config.yaml
n_layer: 19
d_model: 160
n_head: 5
n_kv_head: 5
head_dim: 32
d_mlp: 320
vocab_size: 3522
activation: "swiglu"
norm: "rmsnorm"
norm_place: "pre"
norm_eps: 1e-06
positions: "rope"
rope_base: 456000.0
rope_fraction: 1.0
qk_norm: true
attn_scale: 0.314
bias: "none"
tie_embeddings: false
parallel_block: false
extras: ["a smear gate", "skips across layers", "LayerScale", "capped logits"]
init: "uniform"
init_std_qkv: 0.0395
init_std_o: 0.00641
init_std_up: 0.0395
init_std_down: 0.00641
optimizer: "muon"
lr: 0.00317
beta1: 0.9
weight_decay: 0.06
lr_head: 0.00669
warmup_steps: 70
schedule: "wsd"
decay_fraction: 1.0
decay_shape: "linear"
final_lr_fraction: 0.0
batch_tokens: 16384
seq_len: 1024
doc_mask: true
train_tokens: 116400000
steps: 7105
dataset: "wikipedia_en"
Each number is 500 + 50 x the weight over its row's rms, rounded and kept within 0 to 999. Layers, rows and columns count from 0. Numbers have three digits each. The size before them is the row's rms in percent of the matrix's.

# layer 8 attention value, 160x160, rms 0.0883, rows 85-159, columns 80-159
090:423489449421574559447541448458530639456501536439489461520496514541524403487484509501602536496553512462465495511561459465537555448464449577493581580435500420469498410527474468498457528474527492485527473477478520439388536517511552479471454536
097:510519503595535422397493486527457620640505404486490547514515491475494507568472566517541458489470504484458478465631543520527515576477491479557402593459443554606494616428442523487569436484466498438586433488432525557537485559492456523470489466
088:547536472566477469517523571454532524591429484481407468501490457491465492461530538551458486447457534516441396374525440519476583486528543539476432407475532410453454525435587456485648476482491424543489500513490511481550437558486544398508444472
093:511539486483539518505408470455437444493434465456483504508538523613620473462459405396513619441498579495502528473501519500509451503411546527487554462449518450514476496523656472505569457533534470520584465497507554505507468545584558453502511434
087:617610463499487504543526472491510450483487495488472507521563514514513487617552453477463564627355595429516466506516489489514565461404431457541476505490533593423561549494496522517509466433469456619483518425465491547576478522549505507446592539
085:515475515470459454445490415449516478473440552483547533556518525520588448504485468479539389528544515465443542448568573541472464437555439521458403532493480508478501466570526474475474503598486455434578512419508507517475517485503523469485445415
085:522538456538521464520545430532516452540514537457508461556431490627482500518471464416500649491549535598521464463486478516546608472642479435514520583540382449540510497583524496475460531533547530492463459527408452527434539412514557438496494454
095:502471518432450441623518595462529480558451509492486597527558531447469539524502588407558591473475498516519617438625548505550400594492446504451500542503399532512483482549453465474482496540517535578500455501528508482435595550453512550501474444
085:463533473437463436610444484483527536505462480535508458481413523508514519561543516471490603472552472538427533459527587567545529548485469482501501527463418553514642468565459457517462478440471521420513470476510478558476521433483589494419467497
087:538504449583560586502591456496480456511611567591459463543530564544590608481521494459472494461518463594492468518514513461472474468403409463523557408406437451530507477458478426434561596465513517453567528575503582528451400460520494463486540500
085:522549416569593517495518601453662497487469424519439433553569453508559514531466460559515545465490441574547510485498482548424492501469497478595475451522482560493480481488567537449441435474518508454510478637486608526541524432516519488461533469
087:467452442553506552542436491502447514448502501507559496548427412468502485554475505534429462453527459548502422459486473578502575499437491513522569548530527474538490432519549379500556453546542593520420549476593529550500533577454517454527549484
112:424480462452540545506518612517415484433439572388488447411523521445525508507609504553479457433585506474546593559511495481560517422360493490440508530576460525486499536473508433504547486399526592474591494547509561586520518443481535464520520462
101:478584583469565395504517591592538486514480524471509477622653568534528473485533512449485472459584587508525489533488414490510521528449485478532402516528370458413479557568517510522565544409520548476528413518506518512515489432493441503579468536
093:460478603453551566480457567540485466513490496443490467543554526509450502597515565596585434541564479560448500547493496585621584540513554531454502543509417513550505507534403519489475508450523526564514526612527534504534539599431464527631444546
100:443550543568476529534575519508521547455487509564516515385467483512433550374525525426548522555465427537605518615443455569395519528537439495466582522490533539521489601505512453527547543439534515416493489422547439470552576546469548431498520507
090:558439489525519497462544477526503555528521443559590537513580466493563514439531519448473534359496496505513487554473463472567445443453472483474443600543496511543503504476491419523480499498520626452449584522581446503552607490564546497591521433
094:512476623516523504592539456498466473476436557530641518581591552448540490462484649489528447496548485494494452470394466416514497492498565504421480526503536513487586503446537528359538492566427446585435514506512559443536521528484420501458525570
100:415516491537438529454357509525559522518505507547406490480582525476472523457458485528440489485468504518575474536499563456551424496516473544568535444582536460505536473520380530480477464491488553399549502481470566473509450466431497486544527468
080:511425449447502493527456519513395556467488477406561555486456444452444450445497534528444491504452494618465465441520551532533529546549538554474375440452501483479599490460473455557442410570469429551516516405562606590527482434522458570507515486
093:457419456557522522484487548416448512521499495496483563527431486515529503497644458591465468443490424535512524497572588515491416496435480454506516455504557530446508512407520441477444506453523448563607493410547525428557491446534500469464448540
092:495480490471491546457556531491561480510500545436555554455484489495482428492538508555437539439528457367536358469526479465506507531481488463450462439489479491496429448509403496482480471581551520550514513527546446516432449584562435530503484518
088:443496450557610464474452469513408539486441509514458445426461482536538574494458570460561441480539490518470468525527412577447497551486562522464471449488465490543580428430519545558473505447493464500464464444562552458548555487548543467444481466
084:592494466423537557514487546449498512638490581622569523468552524581469471441482525476459556555430560541541495505529479398444540497562416499481593471461567466445533490559503416575473572483503531581514481507477459509464479609409494567488530508
100:476484546452458486348525425529475486481571531514492534541439478503472460550479578512493473567398534495478532452440556493586625507525574553514494457526462513498519451526510544403457544542490507522470524524453532539479535458552542452454529520
096:571396531531515568483599530518521549526574552493491539522463486580402425518503404518436479429509498502486482562470523458575548518508568407544527490506462578542537533418473508481533522481531457442413485508552497410542484432578442388529563464
089:494434565528491531471561487510432494518462454568550479547533569577491523516572487514504485600542515478588496617468453458616438516482445486457463535507465506489544589560383428525499440493541507503485490499597449477437506490443516562493470435
096:448477541476503472469504527502500469455487528568452519458474474489599531489568456479517490581488545516569492439536462466460465483515569444534593519530508475582476459509557488538504530466551474522547368494555514385476394589523442567583491532
103:553474485516538502490394503461549477542554359538575400492430562412502370471468508484416551509456389480466439465520507535562525588479511486512443491498626511544495557439537579464453409493473432524480502554495491482396534429494486519437503509
098:609502525549467585544515599516463453529487540410496498504438585549458449507498484484421514480441479577542489547447557517445501519512490412473516491563490562542448488471503492455495586464461506482458561496453376496558519530582586591475455489
092:527500516448490545488407558550493554516648578569428517504496492589505540469417545540452535453499507512475427491518471466549521404507452547413356533415559485507514578490580541549442497413532480558435600540493536468542457467529386532560548467
090:521539520510514565542591453534448511505559486541499525487399510480598514563494511527597502416458578493550517447570470491453439435585462440532470507537438512347414418496509490503428473517496470589549478489481519489645454545542452519459474501
089:488551510507482525562518450522541503585375635478462492509497521523483518440427523418346487470466517477527439512470564476551483560615485422488495642553475477407601453500490477465516395559453452472473468520489509538568532552462437499509554545
094:494481465526448568479477439442544514528568498476448529515434442566462513481532487389580528513495444492540515500468625441440485566503468462513463418537534575548570466439452535481407524488516438553447557603430433493406433439466475532427535602
082:497408484488526482525506573468480458490468474516467420457416498540541521532594504628465456511599500540531548535467559487523402543463586500529530483475452577417522486495483625511470526525531557457556497457501495514515592449574388556459511501
095:460528480482447424510546440468640555469430591536516533584449504485659493448518495515546460523590471523507426395446505531409432434488472471421449525501606461421572430538536503543556475501467486504525391482531398548526466571429522527520488471
086:509548491494513511505379502479497476460471425493485538410561423418536514541550533474583508568579533475509458502487476432545524507492493487484543515495457596543552507441481471544555524480492517551604582534460553480508521462503438536463470540
088:377495472463566429536479513472541475535499546490506563512570432375480512472487518556504439524414590503428520488513544557531497466522416465550522538554491500480439535596418463547513449517479595501512505514517517523577515570526433553550583532
103:542380538462520461478469388432431465452528541579493509560473484597548531479505437470510489473507533466449390447524520595517460435513502415479492389446513509631509554450475502341524460549490483568498519499438527434556495495467515497506538532
100:434476396452475463561500534402538580553533534527496557400516538518432474479550511452453523481488504336594438552569431501476490544484502528462595556475495497454551563527465546476534450393560481524539526529497548557461436446571560493499540546
099:490533571479567528485521510436558518639629531561514452580533548496540446580469487473515563530469448500537416407370513533528447528512541432471497384516464512560565500420540506559437594546387493489413501530515498467468486408486466528492510535
093:508570448443434576583609526482558385502541508466539535439479538539434443481525615580513554483530437539545489555525490498591489553485451499527551579531534427422525516591546544502540523493472467545535502574493469537553535501571494500497473429
084:439563598573504555524347575546453531501502479462494483480534534522515436456535456511401457553499594426566518491475535458478536511534544586466478562555550461498550450484507473604599563385520547489449430534406401457455545534425481471586432403
104:511488495495537474584412482486481459518522520465481562509500446476540445517390489530533494467485508479436470501469497414465452474493522528569444440587525614494436467472518513407589455488517524480549463478375440476472579481608375559473470521
103:407523485471576455488469478517564500502441478553481437400453476517508506494445589504493538420488536509521545543487440471510459438405473499554516606457474534450452544381416515499518467498486521508401452526541507455552496467439531390460559428
105:390516439572582478574518431562521504505526524490413579433475566509422498531471540465545447516523459435516439550555395490475481496467515454538454607553467435522382472435637449506466502490497520548479540458476528523425523512495506576408466509
098:418426515463460465510438389516462436555536558538520485496584546528542492415570515471484516519413399463448394457555448463517528554506503442430536605490538533554514482451513554489559493513480520524482520525470491479455558417514566398588395453
104:434500398512548380503517468557565452492495483505438444426507433498518461467566498527548526527488459562525475608429494452509572538515462499527411532458573490513474512532587489553565613442449441498459561485524462526497450371507479479457505423
100:448482505533582463477497484486557510525492504584553533622526497529538548470438514551489542437485562479390518540498464509517553496412548490655508481540450363456509565508463658527467459523495492516481559494505453525521569460480541496494513535
106:535507594452515442482524541466579541535520507521479516447516454431472457528536505473507533587440504583551488588496541602491465597580530435493482502534436440514546588440554508471511513547478524528558523470560542517599602470484456553502612588
101:556319446546563516547545514535517556506433439505549480544477431487479538555474543562584514552538481481588606515473402476502461506455499509517477434490550497516464510483493591471557477439530467574453584487445603539523490443505483619475485433
102:397464477554508424538549589503443529480510438506362451461467473477473456556406423513558447500507464446479440534441498496545475469468543514574559443478442513458492480493491476634482517430377458507474598527520480538499533507579481499526511523
102:534563566530480526507446493575464596438607430535533470507455438451531512428534497570453499499415552549633565452544520395504589448509494458559495483437526511542515471519481483538427510456544496518422485458494501468458501457496530468491528534
107:525445558527508472555557507493432443576491458531546545586567558443541560579663469540470585529544634481543511565453504546502456521557468452525494572446548510439448530592476497456446481416506554530516499583517543403477440513510565451545588471
097:485470471565615477430420471518548494514487502499562575461549493477420443532443429493519554530504493553448420471536522525427578559500603539471622461503498503506426547538545509497507468454553484523503458570532468503515502592452459462511516466
105:523472509474475559477432540546435549462535424434483451485499417510437524519566554453481592527538566467519471491493426525541648517592493534452508530464517585498565494438451443415514472561513538496441507548460500451460533552409496474544488535
104:487375470512544506442526506511616369448453506504501471518479506490539506565521494522388447499455531478443482489492572394441505498455428521514477423498419537477544595501531503565532532520451499539485494483525535425522543474461437467492495449
102:596461537476551532544457569522502446531447542536534495474522538499496572626414517526580539559514553529493550586537480392550451530475550463483478529538442479504473532534495517411467477573492531489581517412549586559565503448393559551499468539
107:538522551417496491474497588539480525398454456474577530453426486477510491559475443478458431415574491442443417438470470481544508492513542455498452540419517440535539553459523479433570503425580549495453506485390565526510572563522470447401479479
100:496413500484443506488523422486509542448440501465358446486498504503561505497425541552359572449488425517482508585546490512464523586559443384575506543429503520471530515374550457561534493581477502497554529508507485484479509524462481415443512463
099:534546507525571510635543510448488490550467538489481516558604470454508509596437513519470564484509522513412464448474500570544461481562533461559489516431476517535494580463548484528466619530534487548405527529428509482505452533515506458398499491
100:483468511492514506452493495541539505555501488542433499539559549596407536485440457466384369454520503487472538597460508499473514488464492557437489419516519469452506537470487449446500466492517534572595608532503572418556516525422545490551483579
104:442529577503449511527390358431475462420506510425465481533510473545484581520556564479555429536498533477547518527547499609476442550511594567501456380504522539482533557598462515467476388509472485537521468515442522512465543589520519534513493530
113:486489444472444452485477536529541478470486482526564563435584479489517540490523470551511469478443523497442534471513593503534518485472516519515547519397511458471448525564566541526408455473547510515528487446466497557471514523458478444503492557
101:572501472512569456444471478548423460529475442478444454452487486482411459496516568586505506493528454491485454440516503558559416449478512400548506571600511520506575579469431492444415529575426511484442500432476448542473496527527456619530535517
098:543501544449450524557573500577488484494590501518452476457527502652566488519439482495530484529571471472576555507501449426533515452467530535549470495493475391581538547440543468551497604555465503489523476567468504415531460542449483481431445417
105:417443533596536498516466519545406433477480436509506565568507505452499435524480503420504438452458451457488466444436508528448409421574454433489522484518533521486539559478509503551445564481564574510444519415517488547491577458567475415529522523
103:508500484484538508525456506539523504422547486445523484532551461423381503569566463588520407412508499485454478518557464436566477610491546472632577481515511514544497597532433480464455522523496484470523515531474545535503438395436501445559482469
105:565486459522580511529438498471525544519536501535508551433609482425469541432478498430500487511502509601496523575584479590633527542447470465458478498503527473455464402498442525430548605315370457453494401496526535483538544519532466512591503503
109:544538513479515499422448542565446506503517546503501475494527567430486519442492534492565541420509444509426480486594499541522483454524403460597443512471510547526553537512493519516485554595565424603521485599441540509503446560422502528417590482
101:562539461484473519470523441454450433476460429462554422531534488535455508443491485410504509480419559409470451508498440462537567580573536419550506457474513469509460477433576548437394444446462543576422514491510554457500547445517561535517498607
111:482481515500562569495574463484508499526404546493485502489481493543551496599463521463507549463483561555563524606419471492462457390632522484495553506457532460471493447602490488593561498498504424474472511433529477505455409502601446477516550430
112:465557545631532565404561425568529516461529344479449478572517625494506481557437455497634435469577554556553586521471590500499465574549533505487457557520534453475457504525538440484537537586343503554488526529459500553536586475457514521479500558
103:463423555436591514578423501530523497511515535486495478509533560482486511444551460454419483446535540535518579532489596485487519498443447599606484448476443530461503437429484517537425449463522448439440504557480621502504402515514472535362506462
110:561587436636495540529500466437479494558541556453563462483562469401494531498489414582476535518527550441611471590501537428482559522545354566571518479577448467499495538477432467551462504505550542515492497484544372510431557479490434581431444499